Weights of a small transformer language model.
Size: 15 layers, width 512, 8 heads of 64, MLP 1024 SwiGLU, vocabulary 32768, 72.9M parameters.
Architecture: RMSNorm after each block, rotary positions, no biases in attention or MLP, untied embeddings, normalized queries and keys.
Training: a variant of Muon for these matrices, 769M tokens, 5866 steps.
Each number is 128 + 24 x the weight over its row's rms, rounded and kept within 0 to 255. Layers, rows and columns count from 0. Numbers have three digits each. The size before them is the row's rms in percent of the matrix's.

# layer 6 MLP up, 1024x512, rms 0.136, rows 843-879, columns 384-511
102:112148156158092111144123169137178155179142123139142158116153168155153073094115150155140107139124090090158088141126110114126126109120142139178130125151110114141129159117095063124110143123127150161085146135155126127121108163145133128141079127125088145135073114061150123134112094132117113115135127070140129118109131120129152135123148157122155117150124112157120093125110107153137146095153
104:116136137131102170082127116128113133141109171127146132133121134156189141141140123140149174111193118114144175149119124081166057114136082135093059062129111108126146100160124098146112139140158098156112135145114066133129103106176160134159106127133106166123155119096079150095141137117119183106121107116161162109152167111128089129148092135106107103133123097122154120105121098164161130088103
098:141135118133118125130098114136098146120126130138137145139141142143193096106102158108143074146137090126155159142148164108146118112099125151147103149141171135107148123126154159097161174142088115113089085139115115116110130109138120140110085085130123143121158104093110127140126175128132087114108074145110168122124154131148092113120148135103121160082120153113126121127133125185121128157087
103:144103145149157137171134118126117136135111122121171151121100149143104167124143081102147137105133108129100149153115136100133149167129130123110123138161119124171111101110141145118127087121124165117152146123156097108108130102159088168107142126104138113127141125134127108117109141149099171070125110132138135140087101149111138092103103150153113134139122101121130133153120163107129121130142
105:089081111135107143153132107089138104147141096113119154129154169175118147139156148140130146120134161109145096158105126157144138129135154138138136087142146075154135147129107122138110141150137143072099110173134138105074096131115124095101115129122162101159135119133191133127150107119134162189114132130187146128141106110098100110163168114155153166109125152121141162132132116116121108114104
097:140134153103103122152095108104110111168181152110167116128162122135126096119139112083112124132140081121184184098085100148077131127139125137141128106097120166162134133119127126149121139109122137111123116099167152100125155138118126155133109097160138137147127152141108134130117096112114116125162116109162154138153088157148132143122153126187106128142106136181122103175130092140100107117135
106:163137154107147171141114129164118177141102157128121125135098083154131121120147143134149144099150158113151162164119121106140107118151113141144114094133109060129136169158113093122130160119138100146123146156187131142136180092141160136133074071131112171125149112150100179117113100112097112106137102115133097109133091160130175173150116134117145097118128120148104152149142129110128152127155
104:123081105146146162139135170135115133111116139140111109153173126125146140182140097128144168110111116116101181209094096128138132128152118093165157106131098129134159129141135135125145134124095127148122148153089114096140121159140124167129142126121109169125142107112136146097135133122132061127143103141139138147142119115116133136128151144130152144115133143109130129141122103137114088130112
100:133102086135143115086149162126123148116107148135113125130090161137145121134137155134118152146164135115117139177108075128121090149130132095089151111156125166139116108087160119117128137076111144148166138123088121138109112122132116145128155061165116150154157154171119145097147119155123130152142102122174120118147106131118137107133114130131112179157121109118162105120138104095147131151133
088:106121124124147069119094130119121137098116143134106141106075194146110160102109112117114149105124139149115103159100082108091128126113147164100086157150123152119117146111116179112083142111125125150099112153142132111096131133109108136106103099131163104144120177127118130117114139131163166074123173109202092143150148087136134126103128123120138132135150141136138121107104102113087115111161
095:101138058140158120125124145130165096075075139123124119144126125158124122102144134133163209133103149144116160145156092144100170140132130136100172146127083132164068121093116106096130152150151096115118137085049137125117116135107137124165128118139115139086130126118136134129133105122127147101118108103145097080119150139163146137142132104120132130123165142141090113096126103141105149119131
105:131118108110094096105122112152105128171130158146160090102125100092121088132094119106138142172153095115172120081145084187080106142123131168132098108107108115123124147097130171147121120112149142123100150123105147160162132093070141116124144143115112139143123085132114121104164146157134104144132164151106139139157179155110168129142093142163154138109153130126098119120130103127166105113141
103:136117135114155121095137143162135112089110124152145142126099149166108112109127110135137137100175073123115160084136132121121116110144132155095098193134133143172098121119140140109108126092117125173145140115139096164135151136152141133150129120187112144142136137157129156094145126098112133116137159114099159144143111137153129111148139102125140129080106094141140166108155118149148122126149
095:101125098146128121134120118157160130139154131130083126148149127140118078106139122142167150130102141091123140157131133115182098090136133097158110094134124110153139096141125096129110119184131144093138154150123145164112159089126167146124137106135146134122114132144164144113128095121147110162178150101144110143134090119127131143093110124110144102120135108080134112111172135138127116120111
093:085155120121095134125162124105103137130129176110128135118130122139089106126101156114065106133153161157111143129127137144096144168132090142123112127141171170111133147117157085185132103104121153104113162076121137104181136083141105109125127135152160136112107120151151103135116105151101166148095091140109127101115119161118060071155142121141132122163144107152171153145132147080106125101143
095:099118126120104116111127154140153130134133158090143164063112165142099145116136162137117181114127171118115161187096076175140124117145154133107129110174126141086118144123155100092142177124127135142123079153122126146107094129110115071143128135090110129123156104150148166177133144132102189135131132131167132118111120169100170137126148142119125155145098107107115140146144091146131151114115
102:134119129087148120149148122110109130152141163115140146181137165100142156140134125128082068123130152111111120189147116133085115099084151143105097150133153111145137114104140141120103124118113118086145142114102132130107117154078130149142144073126166135116118132129124101152136139115113063119123136150109124085119108117134145131131159125125137112162140129139114147125112126126121179149122
092:146166133144117148138107067088088122146153145103117146122139144154129152158092097138153132113105134121152177134152105103120138144145099135163143164105119134120140112176171133123174147110123135123165133086172123132138134087124155143120129147121080143128134127104128116166122139145116143162096118159141160152124140160163154149113090108160144118187098159112141122086135148087140119108135
105:155115074130111105146168117105136111167159094136126108103075109106114109112142136152119129089101140096111096117137115156132146150106167113117128157128133120149141130146131128110133129134141140112124149175126109080109087127107108099118151141107140124093153078142120127161081095147074173120119150171127117093098142132175181105139140143164131161157104159149129134135157098048105114132145
091:151105116149140159121094120128155117051159112139123119115137113152108141082095109170155153119140162140148129121087130214166119111141093154143121131132168119131143133134128133110111125142141118169114174124150144117103123092156133143118149127134134108161107158142122157131133105124131165129146113147129160168169143150111155147109166127123100166147152122144080136086107160148150108139158
105:098154095141104086100093119131072120144141170118149097151105165113137132086077120142120094159118110074146095144099131138138087105109156124143158146143080145162142139109133078089116137117107148134117112112137142088142137142124142167112106123098188133126124134182140123148142136166121130142111088121191145102107138177100148092124131092100142154156132088096127092132140095143094136092134
100:124121128143164126128146123173142135085107149097146131116143121150121122142168084098119103127094171153107105133128162081140127125159133140150118189121061076185095152128123124106130147132102144098106134139134138132128128161082114141138094110130127124102098122106154103143117168109146123137152092152122104136142100137119107117112131121113104130124127110144127151121180145095137165193137
098:115111140141114152110109131167147141198084153135141096120146144117135161150159127110171107137150158120159105104138139131171137116163139115127134118090156096143170121114108166098150098159136138112137128114156102123168123162138116078148087131079152163145127123140151136154155093084110176116171091088107114151100176108140148129131158137116129114123176148144105097176132142109139133130156
104:100131126125163108146140148104157131106131091169139097134141090076157107112159136054138105130131108164082133139110092106134135093105129073169105145069105141138174135102076127151156115148145147079119123127097149098165136145135150120160103160116117158150120128122127123134148128095140144122112117111121152137111123086145081149126143127088082114189131119174140180134133159107113118122128
101:122133131168166145090129107106121106085153131092135128164130140150161148110079092167181107134152111091108134114153153140115083104086132104148156131130143105106135142138122175082140136120102154119166100131145146164089147132165150122116139140115120127124096115136065132124124153117120108150100100181128126166166094104154104110172135131120102120119150101146129118169097110138127147144140
110:081135112145128152161147140103152173112121151141160123183118133170130113142123120149087177139116114132138115111079139141115140074150154101132158109166156130108101108128151140119157150134096129041167108110124104120136190118139123133142169108150113152139136149100132144129119110098141128180129161140145128161101098126093176090180152114142114127131160138113106123136140148129159145107144
098:139155116140195133120121113095116155134140154144110092130138127135106143109122104089144130132123131141130134115150162102154096097156083155135122132096106115106126066157158115115129143124182136166144140058153091154090087154174124102107114112137121130110137131126127168164180136128125115086094154124150139137152167110124119099169143171133153126149122166138150134118174091124098053117128
105:123094142107170157144120127082128139141113171095133118126144167111106111153120104133132143111146103149141143112154167162122126111137145140132141143123076116111106137138127140118102177148104159131165123151159123166145134093120107154151106143140129087130108140142151130164101092151090091085102162110100126107142163109135085081153129117100146111137148123125116086160149177137095120126113
099:117145112121131132151126105164126137150124111170147119132130158086162097136118158122144106161121109155138139137130109100123130153058144130133111119159115112120156168125124130166103151143136094100105132126130126166148122141131149174117150155180145158143078110134121124112156103093112147122136097132173118081107128067104115163115125133125098144132117145153095141159124141142157117120108
097:078115108123084173110122157150101116158109147092114128124113183126082097138131127121115133107082124129164077138092143178123097099145122109142120121136147100190111147139122131132129165066116115123137125133135128162088156114163128116085132084146149128133147151125150136063100130149115147126108131167132106125091138152122150111137119145130162109110157097071142128127132127143123148142117
097:146177141088140139126165136125093112122121112075119129133109126142136123113118173134146100131194092170073145143156160123145113156119135163094153154132140102122135128117139138153190099127138143134115117102131159153126103113099134114100088150126125110132176122135108117144086111122139129101132120137123159082118153086146126120156167135154127124120103156126117142110107133149173093125141
101:143182147150134135147135159147112140118153141140157128181178078083127096152152105138129113112132115103132188128133110123143166131136125168121141111110146156082177154169119099134139112157113107097126137156115135188105117086098154121104150122126129117158161133153171119124166134115152186126145118080099136137084186127141080091101130133135133094130144125096120159111107136114118098167131
102:162115161177122166119165131130107102146112117116132092135150096134112062129170092097108137136134109127184152140161131129097127121084151115136083134117120146131116160118189174093066141098094101120143134115111123123113196130129144117137121192135139160094105124130151183103127139131139122186103128129134123141162222112112090113095077123154117138128115119143164157113089152114128115104145
106:149148062114106159106117155132107143117139136175101132118109130125106140139132127138113123098159117111131116106113123103100138144157125125139138127130093156138130137131117125083056141118126113145131146105102124142147120145125147140113182135131144163135149129137150125148123141083132099128094120116157075161121104154102142170130069122109137163101132104128119154146114127128114102162135
102:131119110123144095124110133104114080189129109137140133138164166164107140105047100146104117118074156138121134134124127084116127178104129125150128139095102147161108117128098117159099133074144162162110126142134107128184149132131144161123143100126117164117103113125085097110150112143169145127125136118115121138125139122154155119123112121131105153102121151171120129091117125116139140120102
099:118193134129147116084106128127100154117142152181084097122147077147127133124143120161120150160112080117109113150098135162108076180087098115085144104139076119116089113080138078089174117114088077127143134123143110095117137139120124121175134154119136125158094146115152180129102077110102133131107143142095083129122099137128141088131163128103125138135152115130126105148105133155156163112117
104:148105140140138110094099171089137110162120168182108114073097158127094079165139155088080111125119139136128144141135095146129104173118122156148148112133116147114113142151120091161122105147145142164146075151167168126157161157112080103115139130173094107105128107117094142115149105089134123166130132137154134176120138146133113121159145124103123136157122116125156121169123110119085130158126
# layer 6 MLP down (transposed), 1024x512, rms 0.0884, rows 843-878, columns 384-511
102:146151113103119125124108126150106130070125126156143140145082142107084124132146160141075163105161148137165104111134142091174161141152132111097121179130127094119178154130165138167136143183112092079148084107125163126157141165149134083130103128101135146109127107154130108132144149124117121129118121130131143124125157154107121082102093129119100076132168139129149111136112123156124111147113
104:144150138134110165133131074105132095125142148152131108138165127110179079147145145124109159087144111106053142153095146142150118109109163139090141145119139139136099116097113135162133072109121135147132112142182149115125102165149101121139145106105149075090119119105160100120148156106100116144128120162104091165148136140179131116116082175106121163112124139125107141169167163137120155139093
099:131107094126156111142148114151155132126158155099130134152114071151082130135130109119124133132094130202126120161125153113151133129105131130160128145133123145119134099121102121141106101124156134139139096125133140089168129178108116119128095163152119110157142127134113118169137147116142146105120114079146105128132113157148118136143106143094114137175136103161159117094152141071138136105162
103:109121125115129149116134144132139124149137115155134128130168136137101133101069135142085146114147144169117136166124141145149137103149126096068153134117086147088152159149087127130130138169136119148133104155098146165122138156120120101114126133138126131100115120104108121143123159096121117133149117146149131112130136165160136157188138121129136098118118118147164152137167120118179125126107
104:128165132141137152099101143183082085138136110160113143159137164144122160108122110129133105121106106151115111063120167157134170129123137126120162154138093133145122104167135137116116150148122127162132130115113163165131133135188111124146142134127119106086115124129119144135118150137160130124087147132077105150131111110092144139111090129124125129140065181164119152140152130133103123152147
094:130160115124156186101192110090144126089130085127118177108121080135097130160086133161183113145141112126111111121108152101165092129134102143135168122148133119150132102127117177109126108141089157142177078102144093103175109146174120088113119170090094075151164059114183132078104120160125113104134120107096086144111169115115143132121128113087112136110137156145123118106150097109137127142106
102:132130113159083123165125095124134132125174124125096169168127104128103113137125100098088132156126146135146141148110123140148168149133147141136158139176123104140096128152152129147127197156159105163174155158114085142144123137141149098171134161111099092091133131119142110089143123173134168134127135122142112113122147123172101109139151133069124110102143104112113121150129126144106124134126
102:116149156125163119136124101144194130140125117116103165119080143100142156127125113153129154139115161183132116051133154131134086157125130127099093127130139091140095131122102167139084114079128135094144132112183117146153116085129137094190133132138110096127128115164134140087120086157108156105131139150133120108130113132132111120164098130142109115170104083143132111139097111154109104159120
095:176139153099128164144103103128107110152124111156126137133167107134108156152128108120149114155108131122146094059109156127122130129165106155128141148132087067098141088164101111146133143164154135104157111133157118163134138158135122121110161186104122133161108139131145152117097118173151133100138117082114143121094168141163117085088186158102115073140126117116091144157122147189100105150114
089:121066144111136131139177108139091127092143148110096135148112154082134136097194156151131141079112106170152140145078097113114119143095146151156127118114114181108171096133108066175159100123105147137155128135132154111148131085140127108163122095128133167123108172108130114096131140101105085124122117131108157094110105209158120156126095185144151122177054109127099155120146115112137103085115
094:163087146154164162138101134133110112162166104142141120148139164097133163146080133092151097105116084133169131072084150093144120126107110129168106147127081127130146145147158107122152138128118142131150132182211130152117160120141131094128134143124118146147157170098133156117152149117107080148147191136161151099128122123082124141136152129131130154131143104121154130167125172134137138157097
106:121059130141148120130133180164124106102146118157138137137158146140145144106143140091128143137130113152119109171079095116136105125114161105098134094136163128124168108168129088119161157118131115132149117139107102165077105165155127137130165141112169095157138164158130088179106109101167138108085119112129134119115064136100142144138104133132121109169126169103115110158152161096090141128103
098:121119107108178139112127124106129138162127129100087106151185098109140089117090123127140128131078154140090136129132119178140163117106089091080166106155117127123115141125140146117116120138155088100159082136126155089126086150137125180177122142088124118135110127130136101111131158141144106072103097107182096124166136140124120167080094141109161153121126102125158144136120116155131156084148
098:116121148138130111112149162104135138158130121116106119182140126107169165119102114139140121121111142144112105097110134121102090137106104138104144166103128134098153152124159137128138143149114185116114130147099103130137121117131140117154134126107113129104131107125112089178114114083083130080128122142036143188111157165110127140156145124097085156151088120112115172101075094153175129168108
088:145151162125135102140109158149176120057077097139154105167096135133174111102178115130160129125149131132134135134156139132154136123164139121162142109115111096155111137137111154105136123115134090133113066142105114140125110150142192148127117147132118098124124130157102153118126141129106104090127132112127107159134164124113190120121113144138129165052148169179117108137144101150136140148092
102:145118093133164149178111121140134129103094117116078159153148082151129158130140112087135087105118138173142100128157107126137138143115135172131119128077163121132170093113119163130110123147108123123165198075108128172160154130127171185128155115149095127073132140152128125106130125179154100120152138088159126083104122133140149135136120120152104085115154087088121128099094140111153126146138
105:100113134138126101098127166148157133137106123107108133154113137100143125114121093078118161117122107103127126148117142128143117135160088110120126135153111138122103118114092097130115119137086135147079131130125170121153166107129140153179136187141089122141131138104110112108151117131138158141149136096107182086130127151143141116120111136126112077128132174123190117100105145098198129122109
098:119113153135147127133177136126134124086159105154159084140104101142098122159115112098110160130152120112154121169121155160117118116152141098138165108149187118130084110115125109115108155132107157112126102121104123112091108160125101119139105102120086135148125140168183179117139127158114133103101132139163147110153113126137119142173135106114139137146190137125115099147132132155105161128120
104:162138132117114118128094136134113116133149119155101147127113154159128112084121112165184197122166136111152133121152131095097111069088122110137109149159115118143093106144138135121106111124100135109124108143106135111151093115121130117127106124121138094137120118088136115147130134130121113125152094155132132108135121126117123165116144124102102088118168103158110096160142111151126146134147
093:120102131135106149101117171109099130170116121128108153173102118124118119183162129124128093100136145165112142151136158108139093100139139131138109130150079102134109104100121118152128113169092117110141076096126115139148144141114119071108123124062115133131147128134143075108107106115108120085116113127153084132092141074159093102152120177144158122105146125088145119128135126128123161147078
105:148173100127123160094125118096151155124144101125116107152118122126124105121118096093098066139145127156131107106111109146113103119125125106131140153150142142128106154121143194105094110127086101145123169134077126114133144114164136169138135113137156170094131146125113099113128140116097121129184103149151135140137163136122132141141114091180126115144122128113103124204168068111138123156124
096:143131134092108135120105127138103092120167127144125162091168141148128139129143121122144108110155126134151125124103155133117139146097140151124112113131189159108138150105125115112136156100147099158134123133122108106128159180153125134154159143093157114146172103127100126102163137133150130112091120142119127158135171157078137147139153122109168129131109125121119103142109139146132154098146
098:182140101133125126142101158100134103118169103117109117145102096112116103146099113126091106104070098152106117185133151106077130149090113121120105115193088152125106104163139104177136173095103146116101144173085169123083148100091110119113162135132117102137115137142116145101138149152111093121103119135158130137146086149163108118132075083103124113118067132103154145117141165127116115129090
103:142129142118132089145152133143130122158160109111140138145120149156093134189120090110123134092123122131129140111117128124147130116106104132109166135121179140111141134134168147151045146112189134151113103144115124163110089100116150169108181147146111110113123118157127139109109138112140113149136159136134130149146122160093120153162117138101153114128105117088082117172137126166162155102118
096:149118138094110135153104110146118146109131132167150151144120105106134092105168156076071146132111142142144133158097101135168155110162132119144108117106120113155128111109144141146113116141178109108118123101088116070150120114114138116166141137129117128091137160123105116105123096119154140124129140090127122106115134164092134153087116137102139129089136120100123083085149148095123114116107
116:132130104098110130105109125162130127100101135120141129103127154166096126125176122080176159144151146139096155111138146165138135139121112130095104147132127100138128124114113118130155123132106166112145084123174140144137135126177160099116101134116106116095135119098117097123113137143148114161165155140094109137110155116168119111114122131154128128105109141103125129160149108162180100104128
098:139199178177116146154095132137092106140102138125105168121099117123123089151089107119136123095133113147144092135173101138107149154097160131097100101119164156110120147123118128154085137124115104116140104136113123087203171076128116129146157097124126126084073149124133129105159112131143147135098165132091119104138148116117082128134095126143117104095115139148101115085110122099170152114124
101:134139135085120121143114107132140088122104153115130125158164108112123128089150142056110120114128165171161175133082149137137145106107124084107101111142122119131136139140100108120113106125140129128098127111163153171089100102113120127090098131125099134145114152153123167084150158096145143129141116121122112093182104147152130173145127196105093148129147139147100114088130130129128095116118
098:090126145136106170131116161117100139089083124074138123109126103127108115133133118145116129121142138115133128127128129143144101151159110173086167098116135136183113122150148133068094119143137128135105155120069107161137129142137178093140114110067118103084142133140080144110166141159151092111126145178081126148126143107121128116153174140138137174078108105145146122114158140086111118137106
098:129128169105124108103144128123150138108142154166142108135117120110119155104111110117128154130130165106106139126131122126117132158104099133071125142152132119135124085159126111101148119152163155125108134143092121112139128168142137186114144169126097138164135149134070134164127128117139115129145095155144162123120094119102099145082106121152099142115145123159130095130112147100086136161155
094:144111107176130130130151154142118115171141146137126105123145141100125113137119115138132090148097126102129090122117139142123166122107113130124160113137104124154133115114086114122122143135108139108164122155127145143118158106117110139152149115141112096116129118131154111097140152131124165185115128121173101112118113137129093138156125150095177112065160109153119105150162129117118165086158
100:130095092105104143131093101117120121182158147167118118097094165133170148109088139107152115140105159157114083120124117108122138107093094094115148170124131153167095106093110096111108156147168137136146140140116103108113123138153134146169156137115098155127132084096098113150119125131129131069130166107137086126159155105159159131139078173148147094150162133101147140139160122100107121132126
101:112136112092145107132106115110098140086123154133121158125102156114153187127102140156131129098133128112101103122099147119166090153164152160134161147139113081114118098138097101167161113135149145142090146141138094113129073167115103144102128083116093124170150123138122082137095136130154145110134115108135137135109055145129167148138151111116153131099167106096150134136158118153113139132177
102:185109135139139114112150142123119125118159146114148142114159139167149161121106142109092141116149100147131155150149126109131135121151166150133087129135154109121114146143080083172109135111157125112186151139170140106074133121092173157152125100106103131135125116112137123103153119121136101154119132105125109119126151144128116092067128105110120072151105151112095051108111136099150141102093
103:121159110142070121169118083136114152073108073125091073108107102129188133162140126154131127125152084099161124104151100128142105106080126113135096152110098121091135141100097171111138149123141085088121148137121163120108110131152154087124122122108114120131143129127115151113143144166142097132130120113164157107120145147131107158128122117118149147119099094153112122152145132161101127138162
105:066127140160143181110180117120119138099175088123120139145121105151098166128105094103144163158067141169129136141108135118122125105128128096141126165107141119130105118136152084104116154132163101193105113094176120150108094089118133135172156138142118170136103105113110089142078142129148141156111152148135125168121123134156135133160113144140111129155146086138134094134116140144156142149122
# layer 6 MLP gate, 1024x512, rms 0.129, rows 844-879, columns 384-511
100:106136139075140132137111152130133155101110119153152129152126117106133075102157164171104131162110142156150167139107126150089141116147118123138126152116114082168107143150113117118118118124128131097150121113109173159101138160113125151128125162134149098104165150127118085124089104133115134115147140123129129156104113093108163176156125111123155096142119122184170142129116133131080110096150
095:132139136120137114113125136134183134115122127120144129145078122135119111104113133139129071148137118110109155142120100131152083103121129143120150126104106149154157113146138117112148139089132130092145156145112131140143083184102114090181129125131157111106187123143115099124141119150103160144133131126140129123118140168109142143130108142092094100086135134139147139129103088080109080122050
096:125124155125163152105079099173133099147126162144134106138130117117158172117127108130136123114123128189099085135124121110095097128150137069142123118122115118099124133086130101086173099139117127153130149090136141107128099129143148121116129090114145088130120130126125125132107108128096108116124121112129149133108090150101106171114137104106096155130126111149119079110134137106168120093159
105:086133110113120168149109141127129147157189132137088153128132119146147104117186067123128121126119113133120155118138120127080164110171134173132115087107144111150121168149154153142134109121145181102106165113141141135146143148126119141096160152147159127154106096187146116127107125135153154135114102150132138122129123136170137138150158127117172077105072147133131153133120143116167094168121
099:114099118151139152109086114120132152142123113056163067171112150142117156154142114125130137151133181141141109102099154099092138135145134119155119149126144134114108169127141091117098149076130121114139163103151103123113089105138125106161119117123148172106108127138122162109132141130138152121130108152160188156114157147130124122116111135137106097116135088130139110105145151122143131126143
098:104117112131121111124150163195158078122068136113133132123140137088106132162170102117127128146144116117116077188110119108122170099133140117139125114181148134130136118185100123118131077147114150131141139082094112130072119104122132116082149108102127138141095164091096131137094138149092175132093143122148110134123120092089121114150127137133131125113094186152159148105175105124110140183139
103:074092100113132192147141136110154141131079148156161113157117141134136073120115097135139176138143109113127114130149109122126166141101123111114133130084128122159163132092112153165101154117109101119123147136113132120140134127127103144151146096171133151128131136124150144078107126128112129130112134113155081116102123113153136129094164146125135133146132183138103164152139130154165117164159
095:125168119111132143155131091145112122133115137114101118126147113104137149116152173137128117120092171115127157106128147086091147112129081138131132150089094105108138123126156144170137112091155188111081134159106163100174144118086113134106189115117102174127139127149117124120096125134108133104117131138133135144136145143135108150106110186143103074133114110127173187143113110139083108156169
092:152111144109155084095160188133112132134102139119137126121116143159129171081120131141110161130122113149089123160119062150127136072096164139106153185141137163148119135156100146115072139145136074136097095119151153112147142114104116159111175144123136131168156127136134146094134084146135148087125182094120119155154110134163110077121105157161094134092126135139121154140151139102122109112133
097:116097145105091138120129056107163121124115137136123147145130139095092121078074111107116111110122158118135145096136109138107123111135156152136179145156137132114153090099109170149145171156118146145125125122173134114129135169131119134132116119151093135123117092125092156095085085156132149139159061124081108118131124165110157112106144105122137152148112150089124120079102153076125104112186
105:130204090140138170099102118158116150108156104163101106110147165148120140144094138092095148110117147108134111126082158109162146107137108096073128124147130144129150160162152144149095117144118157161146128164155166142137096175159129174124147148131109130141169130124127147116097063116106126125156138118145125140132108164093112155175145101134120155105116162179132150112154153147128107110125
105:118129105141119128131154124136164140106152129173111106163111124133175129170146139116118155141131136105137134162124130115142128115104162098186124103056148085119109117118117124090118090114074174099107171080143133101136127161146144134189149132133146121122122105142117118147102062146082107149122135163070084147124114117126166091120119140121112122153134140120068156140149117154061123123103
096:115152079115135151136134135145145128121100150164160161112142139124133129138118155098153139127112131173138104106143127089130128082127149154170134158155124118133159131148115152118123110109158099102152137130131161124120154178112140139127158136128102107136157097109118122112146115142178116148106090119151119083162135102149128126149114159159148111136134114132100132139177159108133132132148
093:141176166154132110126123112154148139132131110114134097104145154092155085133094102156116148136118136194130137134116126117159138118121136128125146138115121154147127129178095150168159188119153109124099078123118102138117155108132156138129166140156158132138163129165157147119096149131095125086154109133171165165119142138145173133121109143143108166073140126152109137098141124131094136118085
102:112131091111142134130106124148107139083154133128133156115122125111099108126155133151142095130154173101165110122120117135143117128165132135132188114119170078092168118115141169110144143133117115133139126102147109149173121171120130117119125146139131136095134153101140108125160171124142151154102120071127152122121125147118172144176145120125104091070186066098130130133110113095121126153150
098:144131126126177119137148116166137108132143122126121123092114075143170139041145146129143129170135138142112123107125139164126117138138104133115168102139147096149158125115131152142072183123145152119147171119126138161142111088110098094131167164132108117118118163124156149104140134108132158098097141086156096151139148128123109140157169130151148106134154127161122157129145114096068124104137
096:113115126156151126134132142137126110170137100095147131089160164156139160089174145163084138149138141162104102129143097138111102168144097202132136108145140113121098134111129113112112141142114105146155113106148160149102144063126119118126159126138158130128122173092099130125128151076060133129151107078138119154087116132120111154139114163136121125107142100156117153121117118134172119154167
102:176111113118151204133103132144131140126090129113101142150075126159132129146129102079127092121100139132138119107161126068194089147156140108124125138104126097073132104115127120152172141139140090126123123089122178148155147103165077128076130146117129079142121132122148128134135099100130098139106126071176112183132120130141118115117144098118117105109116114129119108134103134139148131148167
091:094130123154080154136159168131145134140078097135116087135114119139127086130107155105092111143074121123109117140150133107141116095159128103126153131136124129127113102124146114141090140117099138161170123158109137133166166137144133092150130147106071140121151077114123146117127120115129149127149126164110086132125158125102119069180107194175134145127150135153103147124148131157135136160111
101:098134146122139129143139159139144140162123096125135113135173112076153109110110069127104147128118126131157101120131100080115085173114130183160106147146137140114118134087134137113150069121114096153143151124106102135084112089089102132129165077141118167139136122142129139094141136108109087132155141131140118143164094141144142113108135080130129123143103076124114151116189134117153112109117
097:139141182104135119125131123098149102140148145162109105141125139137181157116155122133084092127137148176089077142116099126100090141121141166120117149130123147106168143114098116122164089166117180138144165126121153130103122088112085116135111117123145145106103136123157145128125085099172123140104102110084158111115150108160117155115145137129167122123135124110137126140137093095110080118165
099:107102133089120121094094159117136183179113136149143071116109152141149125159175096104136104094130135070150102125110144118132158169149134115112167153145126088168111076152159173145170129117125135078133111156127140117102116157132135124163094132131131089148142172138102143154159092119127131118124131139112158110159124143110148132107129108119080146131124145180130128129168130103141108121159
104:137151096134116142118074087155120129083136132157112138106159091124143144084165144145144102111080100098138115131109135156130119125179150129155069143139152090143092134124154110127172111169143117115099140155140118154156127165127088139082152113112118112112124143144096140134154141159147133135086112149140142116115106127114143106120159109167150122111125138114146101116108146136093149185149
095:103132101112102062123153112167144120112096122111145129170117155114103150111100098162153103124111149128137140119099157129171135124106123136104165100109104116094150153140145113105116117115164113136160117128156142174115119160093132116098145132113150104149136099131158121152086103112101168152147146107157162151149113145177140092130126108131157113133124140153100119138154185136155127137111
102:125104110150151136150184141129117134131124094142137103168088133151153113127117134133123175128147130140121098109090106116122118116122154085111166126108168097158131141144150073148150135125099130052164153124123125150160105154172149117179128159095073123120135128131113157123129105143144145119133175131135127112089090155123099093127119126130141117120117141158138133123138129122119120120119
102:136198190166072140151080084128105153119096120120120123104151107122084158162105156125139081132131138126153112141158132146121154154103119153146139130116134157121095130165142099130128138124141133138134076133117104140118113170146117136143150101091125137108110102121148191125130162139162148099102186114137180119106134109140075088130112120120126103072132163122132094091139118153146143132104
104:134118138101173164084130120124135143134135122101111140221150164104100156126141108106154154141154107114110123116167150111116109104100130137118087127078095106156073130156124135090125125115113153127123137085166109120122135127054100109139132170127097073112114127094131126148114099132149146119138167152114117093111105134160112090118177175138097142139127101169142080171134122132116085138123
099:101152095139095144092129128108051148164140126119122132148147102119119149112142114133124162131108110069109126168067130103143132105150146120135158140107137155108098113152094106101141116131085094119137140143119150125075152146124163114128128100146154127162116131141113137088091098167122164106108167122170170116166141119147124145111104139144144093155089107109151142092133109118106134105130
098:123120101128152118091141120146091130135145104116134168130151186091155135138129154170137159107139154102117142070114105148153116168081150169124118153142153097097107105119144122101115159176123138111165099139141110093163104148144166150134116124134096083129110138117131125173089147110101148116127078124174123092104128149095134161103125083149094140157132150176158084154140116109114138149139
096:103153094112169139138091089096146152099127080079116107078095106116113151126112139153120128099142132097159137083155147126122137112154185152112084106177123113135141128171132147149158139116135146106121147112153135112089064169145129113127103113175117117122140157121091164148142143094118159138146122107139179130088085171116095106130149152123143156143127156162133140111099121113127109164139
100:128124089128128103107113128133066096079133125105155111150115115111139148107133118175117136113131140143171131100103133149158163131124088141146175120119134156164140129160172115096118118111121149153150102113120158098152067126133132125130193125128121105094137111141147096149126152136128139145101110111141178149116129125153138098094172095123104129143163119116098155153149121179131135119150
094:090130138101169087162120156166112136162144116158143151180166143131139162112098112162136113133126144133122133090181169110133126133138132131145148136109145141134137098129129134146141110167143116149154154116187143110123108155122138102118150121152114116169126124094145098131112127111164106135160114127101134124111113143099099131183161125124120105085139138145091118182141176174142140136139
104:144141136141133108147145120115158155134136173097123125130145127117133106129150126092114134163092095166133146097113109135138134129125156113131124116144156115146132091146137105144113098144100114124085124153123122149067131127125109088114151140170100107099107118130124132135160156064143083117146156118127143120121124137095094122110144106161100103159121108101113130134126118118117139135157
100:093119145127106154153129090152146079150107094091124139144124149105088146139134133175170120131123126141147126115179135115147128136104113087173151079107171144118134131080129137137144134117139099126165138143168166152114126124121137090102119092138110131151130116080139154084145096122146148123143128089121167118171145131130145099149184118125147129115095116148111137147099135141182138143162
103:151096095134130093193156143132142083140116128085114116129132149122148101129144123074135128077124123099102130131153105135144131135156145110118132153148147106116141128118140170122174103138150154074134107150115122105148133128144127099109137149110114104136133162097167154134103096102101123130097113109139125099104155142115135087162144133128132145107112182125144148109145129101127116153144
103:137157088138116139135148126138091142113121117094163133160171145121160153126159109142096103130135134140156140096121125114183120158136126114163088123164125094099112137101096135114110194166138140134125136123117105143145095090119133128132140125142163145095098095121132159153149141104115114146093094133172121127082147111134123142132143100113140135107181133114102118160153130087108106131152